{"num_hidden_layers": 15, "hidden_size": 256, "num_attention_heads": 8, "num_key_value_heads": 8, "head_dim": 32, "intermediate_size": 512, "vocab_size": 32725, "hidden_act": "swiglu", "norm": "rmsnorm", "norm_place": "pre", "norm_eps": 1e-06, "positions": "rope", "rope_theta": 500000.0, "rope_fraction": 1.0, "qk_norm": false, "attn_scale": 0.177, "bias": "none", "tie_word_embeddings": false, "parallel_block": false, "init": "normal", "init_std_qkv": 0.0494, "init_std_o": 0.00902, "init_std_up": 0.0494, "init_std_down": 0.00638, "optimizer": "adamw", "learning_rate": 0.00163, "beta1": 0.9, "beta2": 0.99, "weight_decay": 0.048, "lr_head": 0.00671, "max_grad_norm": 0.5, "warmup_steps": 504, "schedule": "wsd", "decay_fraction": 0.822, "decay_shape": "linear", "final_lr_fraction": 0.1, "batch_tokens": 65536, "max_seq_len": 256, "doc_mask": false, "train_tokens": 574600000, "max_steps": 8768, "dataset": "wikipedia_en"}
Each number is 128 + 32 x the weight over its row's rms, rounded and kept within 0 to 255. Layers, rows and columns count from 0. The size above them is the row's rms in percent of the matrix's.

# layer 7 attention query, 256x256, rms 0.0911, rows 44-63, columns 0-127
size [109 106 113 116 103 109  96 109 105 106 120 112 109 108  97 104 110 108 107 100]
[[192  80 112 105 126 143 152 128  91  86  87 127 136 109 144 203  87 104 155 157 149 154 180 152 186 158 146 143 178 182 106 116 104 103 128 111 129 153 140 134 155 168 170 134 134 184 141 120 106  88 110 183 141 166 123 145 124 110  99 182 200  31 156 128 147 116 120 133 161  83  71 173 105 155 142 145  88 124 113 118 177 201 153  99 113 163 165 105 147 103 128 112 133 145 115 155 103 133 124 148  94 105 115  51 132  65 156 138 120 130 110 155 134 143 158 108 110 127 103 153 115 138 145 137  89 120  96 135]
 [102 122 131 137  94 134  96 136 103 200 130 216 142 133 155  49 125  89 142 161 115 130 120 130 159 120 142 207 114  99 146 133  35 107 104 126 137 173 184  89  82  61 162 136  99 148 127 151 155 144 162 122 128 130 150 127  69 168  65 132 111  82 149 117 143 102 125 127  95 144 129 169  86 105 129 128 163 116 115  88 109 159 163  89  97  87 135 115 140 122 153 155 126 149 206 122 150 128 119  83  53  95 138 158  58  80 156 106 153 149 108 112 137 128  86 134 157 158 202 108 187 153 128  93 120 115 131 100]
 [114 182 162 124 134 188 147 194  99  73 122  69 122 136  89 144 162 177 126  93 105 143 106 101 116 151 122  46  88 145  87 160 143  66 158 155 168 130  89 162 192 117 176 162 159 118 114 149 101 127  76 131 131 122 115 139 126 119 179  86 113 151  87  41 169 107 155 126  96 200 104 142 124 124 113 176 144 165 152 116  92 146 114 111 147 109 136 127 122 191 101 119 171 168 136 124 110 118  57 142 103 140  96  42 122 124  88 125 132 128 134 140 147 157 135 140 158 153 136 127 124 105  85 189 165  79 129 121]
 [189 177 141 140 127 161 159 180 137 117 117 135 185 194 124 131 119 158 142 107 120 116 162  93 125 146 187 105  99 158 120 114 173  59 151 123 166 141 107 145 218 123 136 147 156 165 125 136  98 141  93 149 134 102 171 157 118 135 146 128 112 160 148 101 203 153 116 161 159 148  59 137 165 112 110  98 153  99 133 135 148 183 147 126 162 158 101 151 157  64 118  78 149  67 191 149  70 126 161 134 101 115 104 101 167 193 114 119  52 117 139 133 163 117 163 169 123 162 136 121 116  99  98 137  84  71 139 146]
 [104 178 142 136 113 109 122 126 132  98  96  80 128 124 119 143 181 142 127 123 100 105 131  87 111 134  64  84  73 102 143 163 121 119 178 127 130 113 125 145 185 132  95 143  86  92 136 138 185 151  86 109 138 146  82 118 121  85 126  63  97 177  58 127 105 149 123 155 142 186 163  62 158 133 210 125 134 157 114 143 102  94  53 128 110 152 133 178 142  53 105  99 151  90  91 126 165 119 115 123 122 123 102 167 128 108  95  79 121 167 171 115 119 192 148 142 170 177 134 155 120 108 119 192 154 120 182  89]
 [ 82  94 159 101 101 180 111 122 143 146 146 104 140 113  93 115 139 167 153  64 128 107 112 129 128 110 152  91 106 174 182 126 146 121  98 178 155 142 146 168  72 135 146 191 140 164 111 130 149 104  86 185 157 153 120 108 122 135 207 117  93 134 124 128 192 161 141 118 129  95 114 183 158 100 134 161 186 159 159  98 144 168  91 148 171 139 130 108 123 176 132 135 152 189 151 115 113 130 150 136 183 161 152   7 124 119 169 149  70  98 112 120 136  87 158 117 180 171 140 122  97 116 139 112  73 101 146 116]
 [ 97 126 118 147  98 110 131 122  98 167 138 161 138 116 187 100  87  74 119 160 104 116  90 108 130 156  85 164 110 147  92 162 138 151  92  99 136 131 172  87  93 103  67 117 132 136  86  68 100 103 147 190 115 103 166 177 130 109  85 144 106  83 123 124 115 132 162 138 141 109 137 131 111 134 105 125  72 124  75  75 143 105 129 114 110 101  96 163 108 160 158  96 202 152 143  89 204 134 118 138 167  83 148 102  93 131 137 108  95 148 138 152 137 156  80 138 106 123 142 130 149 146 158 149  67 195 119 147]
 [118 130 120 125  86 123 137  99  52 121 143 149  69 150  55 151 117  97 111 119  65 148 131 107  95 137  85  72 113 142 171 166 115 171 103  95 152 155  98 115 106  99  54 100 172 165 174 149 129 134 162  83 144 113 122 123 117 144  83 192 146  60  68  79 141  98 116 135 113 207 139 108  72  98 170 136 127 159 131 192 106 124 113 112 121 120  85 149 127 141 136 129 124 148 101 120 187 166 117 149  63 173  77  87 141  83  93  98 115 158 181 172 129 146  92 164 185 118 135 136 173 108 144 158  81 100 149  84]
 [197 117 130 139 172  75 165 104 115  79 109  83 156 134 145 143  98 137 133 115 101 154 149 167 169 125 124 166 195 113  61 160 164 136 110 158 169 165 118 168 122 139 105 173 150 141 151 106  55  91 131 168 178 220 136 110 148 167 160 102 118 138 137 108 144 128 100 111 149  96 105 164 133 181  95  92 130 119 103 114 193 188 197  69 135 132 149  45  93 161  92 135 119 143 124 109 184 122 120 109  75 138 175  97  96 159 187 144 120  87 108 149 121 160 131 132 130 151  78  72 106  48 133 132 107 136  74 131]
 [110 118 131 127 126 101  79 124 151  66 122  96 105 130 156 185 116 104 129 133 199 137 100 156 152 141 109 122 139 130 147 126  83 100  95 163 142 153 179  93 148 147 157 131  83 117 151 111 128 108  84 125 156  93 115  91 113 170  56  81  80 101 129 113 216 157  92 166 123 105  97 126  95 167 196 188 190 127 132  75 176 164 127 119 169  84 146  85 135 112 117 166 138 152 155 165  82 163  79 138 148  97 150 165 116 162 103  83 154 180 140 132 138 119 189  99  71  75 151 104 101 148 135 101 138 123 103 138]
 [119 140 125 108 161 112 105 141 109 156 218 107  93 173  89 130 127 139 164 172  94 171 136  99 127 129 143 108 110 102 103 115 171  24 160 162 101 137  84  94 137 121 122 119 116 179 141 185 143 104 153  75  73  61  84 114 112  81 163 106 153 117 145  82 135 112 116 185  81 141 135 152 190 124 130 138 183 101  99  23 152  86 177 140 153  77 174 151 123 168 142 107 129 157 118 125 112 133 151  89  60 117 159 169  76 102  60 192 160 137  56 163 112 101 123 117 141 113 140 138 173 151  95 151 142 116 112 161]
 [191 124 132 113 109 128 103 129 120  90 113  98 117 146  96 167 144 120 139  86 141 127 130 142  99 163 142 114 192 101 124 111 101 189 126 102 109 130  73 137 139 127  89  87 149 137 125  71 135 127  94 137 108  43 122  91 127 181  88 135  93  95 114 110 174 130 114 155 160 109 170  46 173 160 160 118 104 144 142 160 125  93 101 142 145 177  92 150 134 191 112 130 131 140 104 136 155 106 114 139 169  58 112  91 186 108 206 158  91 131 150 128 135 143  88 136 126 156 107 130 118 160 140 156 117 151 153  86]
 [116 127 114  95 150 133 121 123  98 115 106 157  90  97 143  61  99 101  96 203 119 158 118 185 167 149 144 107 150 152 212  61 107  86 128 142 204 157 136 127  94 107 152  67 141 156 128 118  74 134 132 143 146  94 151 122  70 140 145 152 163  93 147 173 158 142 137 117  83 124 118 194 105 135  39 144 159 125 129 186 146 162 179 147 144 147  46 117 142 126 120 145 102 144 138  88 164 182 140 140  77 161 146 100 134 117 182 115 202 161 141 144 119 104 120 154 128 122 149 142 211 112  62  54 149 102 105 103]
 [106 183 158 118 129 133 102 155  84 126  79  51 144 173  81 114 134 151  97 160 128 113 157  83 103 161 127 117 149 100  53 139 110 121 158 133  91  99  94 131 193  87  94  93 164 135 135  87 125 121 144 105 176 150 149 101 124 192 196  63  75 113 141 120 170 145 118 120 107 145 158  84 145 113 166  84  88 148 111 121 163  92  88 164  96 193 131 154 144  92 144 136 176  91  92  92 183  84  95 112 124  98 120 167 163 148 113 111 114  75 158 151 207 172 113 135 164 187 123 117  91 118  95 215 127 110 151 107]
 [171  80  87 121 142  85 123 168 166 102 169  51 127 142 168 171 185 105 103 157  87 120  97  85  55 167  88 109  97 105 102 138 172 135 146  81  78 115  92 141 114  92 112 136 130 103  72 123 126 143 105  91 116 103 145  93 124 124 148  66  98 105  83 108 142 145 134 109 121 141 180 118 109 153 188  86  92 141 144 172  71 123 144 148 100 161 108 114 121 153 149 118 122  54 140 112 169  80 103 118 108 110 102 210 118 123 133 145 147 128 160  78  92 116 103 131 157 162  68 108 132 143 129 236 136 126 130 140]
 [144 125 160  75 101 113 142 108 136  95 155 131 107  81 160  74  65  85 139 129 161 129 125 174 154 102  92 165 155 159 136  99 135 137 100 108 153 123 161 120  87 119 167 152 147 174 147 117  96 110 170 155 155 162 124 171 116 146 109 125  90  89 160 172 115 185 161  94 140  59 124 171 125 141 143 138  81  99 134 117 151 156 111 100 137 104 115  97 135 166 138 140 161 169 126 119  99 184  99 159 160 119 187  86 127 148 196 126 122  85 133 117  70 158 155 164  80  26 132 112 136  95 137  47 155 150 117 124]
 [ 78 176 126 102 149  98  96 163 139  74 165 157 163 108  91  94 153  69 139 142 126 126 127 126 110 165 110 135 168 100  87 120 108 106 140 168 181 162 163  92 151 115 158  69 114 125  96 139 156 163 176 121  22 142  98 107 162 131  81  95 123 112 163  59  91 146  92 150 130 149 110 187 107 108 186 115 207 103 162 130 131 114 107  52 164  95 124  86  83  93 163 103 188 178 137 163 166 134 117 111 107 124 138 117 116 126 111 103 131 160 203 125 149 180 151 138 186 178 164 128 168 169  97 138 117 111 116 160]
 [ 26 105 146 128 101  69 139 112 191 132 197 190 123 135 100 175 149 139  92 135 146 131  69 174 107  95 174 159 174 143 193 160 110 129 113 102 124 162 192 174 108 158 101 176 114 160 155 120 144 103 163 176 101 104 108 142 115  80 109 170 145 117 136 183  90 138 128 126 123 106 140 142 135 110 163 169  98 133 203 122 146 168  97 144 162 105 121 142 136 146 126 111 170 202 212 129 119 137 105 128 152 135 104  63 103 132 155  86 122 119 102  99 150  96 134 132  99 101 139 115 136 103 186  94 104 153 135 157]
 [188 151 124 187 172 160 156 206 161 110 122 110 126 178 108 150 111 135 145 167  92 134 123 129 181 169 139  78 107 153 156 110 150 126  51 144 104  94 141 139 171  92  89 148 134 106 147  80 102 114  98 126  98  98 133 172  83 171 186  68 141 152 114 144 177 143 113 103  96 179 165 104 167 124 126 110 150 165  98 104 194 101 172 167  85 159 125 160 123 133 150 117  87 127 156 128  98 165 137 157 142 132 117 203 168 105 113  83 123 172 160 114 148 106 174 108 159 125 111  97  84 105 138 132 145 150 154  89]
 [135 127 123 142 115 177  97 170 153 109 119 112 106 172  98 120  94 153 139 163  90 124 119 134 147  99 127  95 177 129 105 136 172  96  98 130 143 183 112 116 118 149 147 124 114 181 133 133 107 132  90 121 140 145 151  55 127  47 127 128 159 115 147  40  74 155 107 125 139  68 112 177 127 118 102 170 138 114 116  74 166 161 132 115  46  49 108  79 112 115  87 125 146 117 121  93 171 180 101  99 121 214 151  86  86 104 145 116 179 119 178 141  96 180 175 155 161  96 138  76 144 100 121 102  73  92  91 110]]
# layer 7 attention key, 256x256, rms 0.0915, rows 44-63, columns 0-127
size [107 106 104 121 100 104  96 106 103 106 118 111 108 101  93  98 108 103 107  99]
[[ 62 142  98 195  88 104  87 114  93 184 111 127 123 108  79  90 150 144 117  83 143  75 124  78 110 144 124 137 134  80 138 148 135  88 144 110 159 131 151 131 135 166 128 151 119 149 191 133 141 150 148 123  76 150 103 103 113 131 190 115 147 155 177 111 154 148 132 102 115  60 102 134 147 122 132 131 105 107 143 104 109 136 125  74  80 112 190 142  89 103 168 194 126  81 127  66 239 123 113  90 149 141 120 137 114  94 108 158 121 128  80  99 121 152  95 176 148 139 121  80 167 124 139 126 122  82 115 151]
 [ 80 104 153 182 105 176 141 147  70 132 132 141 131 103 171  91 145 175 178  61 165 115 174  64 123 168  70 118 114 135 147 107 127 190  95  76 161 106 126 166  95 123 144 149 155 102  74  89 118 108  84 140 169 140  82 140 152 174 114 124 171 163 131 152 145 113  53  91 123  68  90 147 159 183 164 158 158 134 121 151 136 128  97 136 122 153  80 130  77  83 194 209  93 120 148 104 210 133 131  99 124 102 177  71 155 125 111 141 105  79 149  88 134 226 112 101  67 123 105  96 113 135 166 140  91 100 118 141]
 [117 132  75  71 110  97 126 123 148  92 129 176 179 115  96 134 162 150  86 114  92 124  98 172  97 106 130  70 156 176 128  85 156 107  94 150 122  98 118 121 179  70 156 173 135 138 118 114 149  98 128 173 128 110  95 148  58 134 188 110 107 185 116 179 134 180 147 173 134 163 120 131 145  95 178  75  65 141 113 122 121 148 154  90 123 115  97 142 140 161  74  91 154 130  84 149 148 112 162 184 106  73 161 107  86 110 129 117 107 131  85 178 154 140 160 158 155 118 132 146 167 165 127 108 170 119 168 155]
 [186 156  91  95 155  89 130 217 112 178 166  95 105 152  82  46  97 167 102  52 136 118 157 176 117 118 109 124 141 131 170 121 177 107  91  81 151 108 156 133 147 197 128 165 146 176 107 165  71 132 164 144 205 137 124 123 123 120 160 129 113 171 166 117 143 118 159 155 128 167 105 147 118  99 149 109 141 166  90 141 212  97 136  73 130 123 127 121 136 138  81 137 125 127  44  72 143 103 181 124 161 150 135  59 131 117 173 164  91 160  83 156 114 133 172 143 106 114 143 152 177 139 140 126 124  59 154 148]
 [158 139 106 123 146 163 155 130 172 103  90 199 169 148  91 122 135 132 137 146 167 123 120 159 136 136 171 156 105 114 111 153 161 172 113 150 111 164 108  98 160  89 124 105  98  70  58 129  49  70 149  92 106 128 149 146 104 111 105 120 122 131  83 174 121 142 110 122  63 161 147 114 109 106 105 108 135 135 147 155  88 153 145 116 128  81 121 123 176 162  77  79 173 156 140 204  72 126 104 139 133 136 153 190  95 176 190 109 181 140 111 148 143 101 111 119 107 125 132 158 177 157 114 145 103 150 130  92]
 [105 141 158 128 136 165 100  87 155  96 206 104 173  82 119 126 101 104 153 137 140 164  45 123 126  76  63  85 130 194 131 139 130 104 162 157  66  98 133 117 146 112  82 172 193 161 119  57 166 152 154 127 128 167 145 147 168  87 195 112  97 118  85 112 102 120 157 150 146 184 131 148  73 139 118  92  79 141 168  92 149  90 147 104 186 108  91 163 136 154  81  82 141 130  40 101 130  88 159 127 100 143 148 104 110 107 120 130 118 142 120 175 128 154 112 126 128  50 133 155 110 164 152 104 163  93 174 125]
 [123 115 173 146 117 175 113 102 147 157 152 122 191 133 154 146 124 129 148 110 116 105 130 157 153 171 134 150  82  96 167 172 138 147 171 120  88 126 210 141  82 121 141 130 100 126 134  87 139 103 103 147 167 105 114 169 149 198 115 112 156 129 151 121 108 145  91 171 112 123 128  82 172 159 142 169 121 103  74 102 195 126 160 171 163  97 182 100  74 120 168 158  89  68  45 145 118  98 119  88 158 133 115  79 171 121 133 117 171 140 154  98 117 129 172 135  91 185  89 133 109 142 110 173 125 125 103 125]
 [114 175 105 182  99 110 132 129  73  82 105 152 138  98 106 130 124 141 134 148 142 121 125 117 133 145 120 129 148  59 132 109  87 143 117 124  71 128 149 129 131 122  95 122  81 116  83 156 143 116 158  91 160 138 101  74  72 136 129 147 210 157 115 134  80 166  75 144 107 135 121 125 119 200 170 115 129 119 152 156 134 158 150 160 109 103  29 110 155 105 139  96 126  68 136 116 135 106  70 131  85 134 145 151  82 147 101  90 170  97 135 161 181 106 106  80 203 205 136 125 119 150  93 155 100 178  72 111]
 [ 76 118 157 129  66 136 117 111 142 168  99 120 137 116 159 116 205 112 142 161  36  73 160  47 152 119  88 112 120 118 159 145  97  62 151 110 140 178 171 123 168  80 106 172  99 127 103 152 184 127  84 119  84 143 123 133 151 128 199 129 111 125 138 115 178 157 214 122 152  98  81 127 152 113 149  68 122  81 115 151 124 133  98  94 166 161 110 122 105 155 145 121 152 121 169 101 169 121 130  89 117  59 109 126 118  94 129 161 143 108  98 165 120 146 116 144 152 142  83 130 138 117 114 110 148  87 139 136]
 [ 83 111 101  91 128  39 115 126 148 106 124 121 122 142 173 136 171 177 119  94  62 123 139 153 118 143  91 125 154 154 109  64 150 143 164 114 204 171 198 151 192 102 103 128 172 172 204 125 136  93 181 124  94 142 105  85 129 130 150 122 159 153 112 128 164 142 114  96 113 154 152 117 128 105 126  97 131 125 175 120 115 137 100 108  85  98 180 143 137 141 175 149 132 116 166 160 208 153 161  97 105 103 143 158 160 131  91 145  88  96 132 116 103 177 115 119 108  90 113 123 107 137 192 190 112  47 147 157]
 [166 145 134 105 138 128 133 162 131 111 147 176 140 109 158 170 127 176 108 115  84 113 125 185  78 166 174  86 155 163 127  80  66 157 137 174 102 101 135 143 150 130 123 119 136 129  98  95 115 161 133 133 138 122 123 123 103 144  84 143 128 160  89 196 129 133 119 117 201 130  85 108  82 155 179 161 115 161 119 186 122 109 115 116 221 129 145 166 135  93 139  91 148 168 145  89  71  96 111 225 114 120 124 119  94  99 116  84  94 134 169 203 108 158 158  64 115 114 139 162 137 132 145  81 126  86 113 157]
 [100 122 127 150 111  90 125 132  98 127  99 118 143 148 147 162 113 101 104 130 196 160 128 168 135 209 130 204 141  72 135 147 130 126 154 142 106  95 163 140  82 157 109 151  72 101 128 152 116 121 140 158  50 142 174 128 156 205  87 141 201 119 145  97 107  95 117 115 136 145 130 165 105 154 138  76 123  94 101 123  97 159 169 174 142  67 136 113 146  78 125 136  84  92 120 115  91 121  71 143 169 103 145 125 175 162 104  77 173 136 148  95  81 127  96  78 143 119  95  87  98 147 157 167 103 146  33  86]
 [155 136 122 138 119 166 142 132 114 105 120 169 135 137  84 142 152  97 109 154  67 117 159 104 155  95  79 137 126 167 154 105 125 153 109 109  95 154 112 160  95 120  92 158 154 150 105 141 138  90  60  64 141 160 101 121 106 125 144 122 137 132 134 120 170 158 129 124 111 115 144 171 144 132  85 145 181 154  92 132 132 110  87 172  81 207 114 148 112  75 152 105 117 154 123 136 161 186  98 142 119 135 121 190 140 110 140  97 161  89 158 146 119 180 106 144 163 106  97  95  95 135 125  98  91 178 153 103]
 [135 121  87 140 117 185 117 135 106 122 153 208 149 114 121 138 111 130 154 140 110 108 126 137 163 142 185 189 144  80 136 140 116 102 146 189 101 151 145 118 105 122 168  95  55 106 104 122  43 159 115 112  98 105 142  90 108 171  93 114 162 141 131 121 147 108 118  97  92 100 119 174 135 135  27 111 121 161  77 100 111 181 157 131 122 111 109  55 151 129  86 121  89 127 152 141  51 133  86 123 111 188 158 107 145 134 156 104 178 150 176  92 126 115  94  95  98 155  87 132 134 126  99 145 119 160  96  71]
 [116 130 132 131 122 152 131 147 188 142  90 170 109 188 118 157 193 100 127 146 188 152 153 157 104 154 160 135 163 108  89 172 147 109 135 124 162 147 181 118 122 105 162 163 135 127 134 163 116 108 108 107 119 128 166  97 106 107  92  69  85 145 136 190  80 190 146 141 169 165 167  78 112 114 138 133  89  99 174 146 100 140 102 141 112 110 153 112 140 157 136 115 103 161 170 197  88 115 108 136 146  98 179 140 116 124 125 105 133 175 144  72 197  61 103 108 151 163 161 125 150 156 177 115 167 122 129  87]
 [ 99  93 192 123 146 140 101  77 125 132 115  55 166 103 157  99 108 133 149  91  76 166 136 137 128  76  48  99 117 129 128 130 129 114 195  94 117 172 135 137 102 138 123 178 161 145 174 119 143 123  59 141 133 140 115  94 172 121 158 142 114  90 121 106 127 133 141 164 142 160 128 148 174 119 148 133 126  88  89 102 130 143 116  85  84 136 121 174 103 146 150 165  61 122 106 129 150 131 194   0 140  86  98 139 214  76 114 143 135  97 130 150  94 115 139 147 131 122 103 147 103  99 195 116 121 136 131 114]
 [141 178 104 149 111  64 139 173 140 101 152 130  97 143 174 126 186 200 118  69 133  98 132 131 184 100 126  96 157 135 111 109 180 144 157 160 103 167 131 124 133 160 139  72  77 135  86 111 149  65  66 130 137 155 117 142  94 128 129 117 154 136 117 191 100 171 140 112 139 104 124 157  70 115 111  80 154 177 141 146 102 110  83 116  20 139 100 116 161 115  98 126 117 143 149 198 126 112 173 202 105  53 180 165 102  58 118 130 160 173 144 162 153 106 137 204 156 140 113 140 169 177 152 101 165 132 147 129]
 [135 119 121 136 171 106 128 109 165 128 103 114 124  67 163 106 127 115 164  57 128 122 118 156 156  72 104 192 127 140  84 152  85 142  97  90 125 203  88 119 146 137 124 125 158 197 102 105 137 151 162 100 144 151 147 114 115 120 174 117 143 112  98  85 120 177 154 172 161 169 139 115 118 105 146 136 140 104 169  82 140  95 101 112 141 140  83 141  98 201 176 142  87 138 139 107 190  97 140 121 109 102 106 104  79 111  97 120 120  90 122 152 142 180  75 193 152 153 200 121 101 116 150 110 153  95 112 135]
 [113 103 129 134 157 182 136 143  94 155 127 164  85 127 200 100 102 108  65 119 154 132 127 133 123 168 140 176 120 152 111 104 166 117 167 132 168  92 118 146 153 123 129 136 135 143 172 191 155  97 149 155 150  83 128  64 149 147 125 114  92  97 151 147 156 139 119 170 128 118 122 115 116 118 107  92  84 120 138 191 165 131 109 106 197  65  81 108 115 121 157 106 103 153 140 192 155 152  84 161 113 203 137 138 132 126 123 112  91 152 137 106 162 110 109 122 107  59 117 123 145 111 181 149  85  33 135  99]
 [129 120 136 112  74 119 178 106 143 114 107 111 182  96 135 172 179 183 139 146  59  99 159  88 109 111  87  91 126 165 145  93  89 155 144  97 134 123 107 122 166 129 129 160 131 193 112 136 172 130 145 147 171 113  77 164 135  58 226 148 111 133 143 145 114 140 143 159 151 110  78 179 103 161 147  93 120 137 122 114  78 126 101  56 179 212 116 155  95 213 121  89 209  96 123 132 133 102 125 151 126  89 136 132  59 136 144 103 140  98 102 142 150 159 140 154 118 141 109 123 127 137 122 134 123  27 169 131]]
# layer 7 attention value, 256x256, rms 0.0963, rows 32-38, columns 0-127
size [ 88  92  98  96  94  99  92]
[[ 88  88 154  87 171  81 127 163 145 106 134  74 142 106 134 172 154  81 146 144 114  63 144 146 151 124 127 170 138 136 119 177  93  60 153 112 169 135 152 125 138  82 141 148 172 136 140  93 141 121 120 123 179 141 106 152 122 112 137 166 129 188  98 197 102 112 139 127 124 131 132 158 132 158 150 125  99 180 223 114 127 120  88 110 155 110 111 120 148 198 173 136 114 183 136  72 130  81  79 114 115 136 132 155 124 122 154 129 151 126 136 125 132  74 145 190 170 128 132  98  92 132 113 164 112 134 110 133]
 [175  84 171 117 102 130 126 143 147 155 158 173 122 146 144 133 151 157 102 140 155 111 162  51  98 133 150 107 152 134 118 135 110 118 171  96 147 150 171  84 134 130 148 126  94 109 181 163  75 120  79 109  97 144 135 165  97 118 105 202 132  44  76 136 145  55 107 136  72 148 123 159 115 153  95 149 156  66  58  98 102 134 109 127 119 189 108 139 141 156 133 141 155 130 103  83  86  87  95 155 139 126  97 110 139 102 110  27  97 168 151 147 108 163  95  80  97 161 165 148  63 155 117  92 126  75 117 170]
 [ 85 105 140 137 135 121 102 113 135 158  92 118 132 143 169 153 117  91  97 138 110 110 184 135 103 133 104 115 126 151 124 164 186 105 138 105 111  71 123  94 125 137  93 123 145 162 164  86 230 194 113 174  86 157  84 149 112 214  41  87 164 141  94 107 102 166 133  85 139 177 113  49 150  79 115 130  81 194 158 105 157 110  81 131  80 120 162 108 123 138 116 181  88 153  99 171 155 185 120 143 138  83 100 111 136 105 170 211 141 106  98 116 158 100 160 169 120 131  93 120 148 103 119 170 136 201  78 123]
 [ 64 129  79 138 204 109 120 137 133 168 148 163 132 152 183 123  75 131  98 147 142 163  87 193 162 104 149  82  98  75 122 139 152 106 183 122  89 148 167 159 108 107 126 148 191 103 112  91 134  91 154 136 137 122 102 121  68 153  86  76  95 145 121 117 151 113 119 105 168 125 147 163 137 120 120  64  85 176 124 124 111 134 155 118 122 126  93 101 113 134 139 151 132 148 181 149  74 123 135 116 144  94 167 154 131 188  87 133 150 124 159  99 201 128  47  97 177 132 141 128 143 159 174 149  69 148 131 104]
 [144 143 112 114 141 145  78 136 123 140 138  81  81 173 107 101 148 122 104 168 118  86 170 168 145 151 162 126 146 164 121 102 195 141  97 154 107 139 113 121 163 160  51 144 155 180 123 116 142 134 107 171  35 165 127 145 173 117 178  93  98  93 158 133 159 131 189 118 158 118 109 172 117 127 129  76 153 153 191 113 110 131 127 167 113 146 140 116 163 139 138 117  98 209 144 193 129 114  81 156 125  94 144 117 205 112 158 149 149 118 178  95 155  89 191 159  84 103  76 124 186 147 146 149  82 112 146 118]
 [163 144  85 174 101 118 148 137 117 102  88 139 154  77 169  99 101 156 119 122 103 117  89 101  73  78 123 112 128 108 159  77 117 160  82 111 127 162 112 127 129 100  97 152 135 130 145  64 154 191  87  98 114 133 106 140 116 110 141 117 143 130  83 100 138 142 155 131  91  76 134 143  93 112 121 175 131 116 129 132 166  84  93 153 129 138  58 153 105 125 144 168 142  78  55 111 124 145  68 151 164 102 142 137  91 140  98  84 113 121 108 141  84 138 101 119 172  98 151 163 114 117 180  72 135  62 166 106]
 [173 120  86 130  89 163 142 180 120 122 138 103 137 138 121 115 204 119 155 139 101 131 155 152 121 164 121 105 121 113 108 152 181  89 121 165 110 143 120 106 135 131 157 150 139 159  99 152 139 152 106 240 125  94 193 126 211 106 153  67 186  83 172  53 117  98 116 121 103 123  87 139 148  98 122 139  83 130 103 174 156 202  73 125  90  98 156 126 137 150 158 107 146 167 121 134 147 117 144 120  87 162  84 146 150 112 136 115 152  89 122 116  62  90 130 139 120 129 149 126  98 125  88 127 108  80  87 102]]
# layer 7 attention output (transposed), 256x256, rms 0.0864, rows 32-38, columns 0-127
size [ 88  92  98  99  99 100  90]
[[ 97  97 119 122  93 106 127  60 163 138 162 174  99 131  86  88 124 161 157 147  83 216  98 158 113  97 105 178 133 135 118  82 166 115 118 143 106 120 145  63 142 149 124 121  58  99 113 130 171  85 125 120  87 126 122  62 110 144 151 121 116 149 128  92 123  98  87 126 150 163 120 164 130 119  81 141 130 120 104 115  55 169 126  88 140 173 172 150 140  53 136  70 176 109 139 187 112 129 155 116 120  80  94  99 137 117  81 132 104  96 162 197 170 109 108 104 141 114  86 155 166  84 140 168 139 120 131 130]
 [121 109 144 117 114 143  81 159 122  85  67 119 163 142 190 123 127 179 149 153 103 105  90 165  88 126 145 112 153 105 153 131 169 139  81  87 120  99  67 172 126 127 113 162 123  51 175  91 168  96 130 182 166 124  85  37 133 145 109  95 115  98 163 129  97 160 165  61 127 129 128  63 167 145 127  88 105 159  95 147 163 141 118 130 136 130 117 138  77 151 109 153  85 136 152 165 131 162  92 177 125 120 169  82 146  87 164 158 104 131 101  88 198 157 121  68 117 129 147  91 105 138  47 160 145 122 126 134]
 [149 176  84 170  85 153 172  99 121 144 232 147  68  80  79 153 174 165 140 108 104 126  91 144 138 134 134 125 136 186 133  98 117  87 117  97 120 143  76 102 144 104 122  97 175 153  93 110 193 125 113  30 173 106 139 164 133  49 179 190 118 155 160 157 154 113  79 195  87 163 127 123 134 214 122 146 136 102 119  97  99 123 166 118 110 122 158 149 158 131 147 124 140 108  99  86  98 124 129 106  73  95 103 157 152  92  59 112  66 144 148 124 125 142  83 104 170  98  90 143 141 118 192 164 114  85 135 157]
 [174 109  82 127 133 168 155 171 141 114  67 141 117  94 146 144 140 169 164 171 156 156 126 106  74 130 178  99 162 136 177 117  85 106 133 115 146 139 117 161 118 181 183  87 205 190 111 147  71 152 141 167 176 153 131 121 100  79 127 133 115  76 162 145  96 159 140 168 165  95  85 144  83  95  96  95 111  86 121 127 162 126 157 130  49 166  93  94 147 160 131 140 189  90 149 122 134 133 123 108 115 136  60  54 151 128 129 116 159 142 110 101  62 106 143 125  71  73 107 137 160 103 138 106  87 110  89 165]
 [ 60 114 104 120 159 160 129 102 122 171 212 128 129 119  96 127 101 121 119  78  88 189 149 100 164 172  82 174 125 137 126 158  96 179  99 101 191 118 155  85  89 107 175  71 132 149 113 173 138 140 172  70 155 128 133 142  87 110 131 182 175 164 100 179 147 152 137  98  94 159  98 170 123 130 170 164 152 100 116 158 102 109 173 139 127 101  76  73 104 143 198 138 145  85 107  95 115  83 139  96 102  76 133 142 136 130 119 126  80  52 147 100 147 101 123 114 130 117 132 112 150 189 133 118  97 168 129 102]
 [146 142 168 128 144 136 178 122 151 145 114 114 101 167 111  57 145 118 126 146 180 100 116 114 170 167 100 114  89  76 107 152 212 120 105  93 146 164 126 139  97  98 135 117 100 133  90 141 114 124 122 112  87 146  92  94 144 153 149  80  41 141  66  82 169 194 149 143 151 115 134 115 145 191 115 122 167 135  77  84 157  67 128  97 198 176 155 155 148 118 138 131 101 127 175 170  87 118  70 133  90  99 105 185 161 126  97  97 139 107 128 130 139  93 170 128 154 147  71 119 168  85 108 160 114 150 117  67]
 [ 61  58 140 112 135 135  94  76  73 155 185 129 140 100 130 112 103 107 134  87  97 119  97 134 158 128  84 122  94 173  84 206  60 119 147  99 181  90 168 111 107 123  37 114 126 165 134 160 145 143 131 130 155 141 145 170  99 120 131 158 128 114 146 199 144 121  78 144 104  98 107 137 123  87 162 158 101 125  74  81 130 139 130 121 167  91 138 154 125 112 105 125  96 154  95 136 125 133 135  93 180  88 166 144 129 135 132 108 130 168  86  41 183 173 149 135 131 116 151 114 133 204 160  91 126 157 184 129]]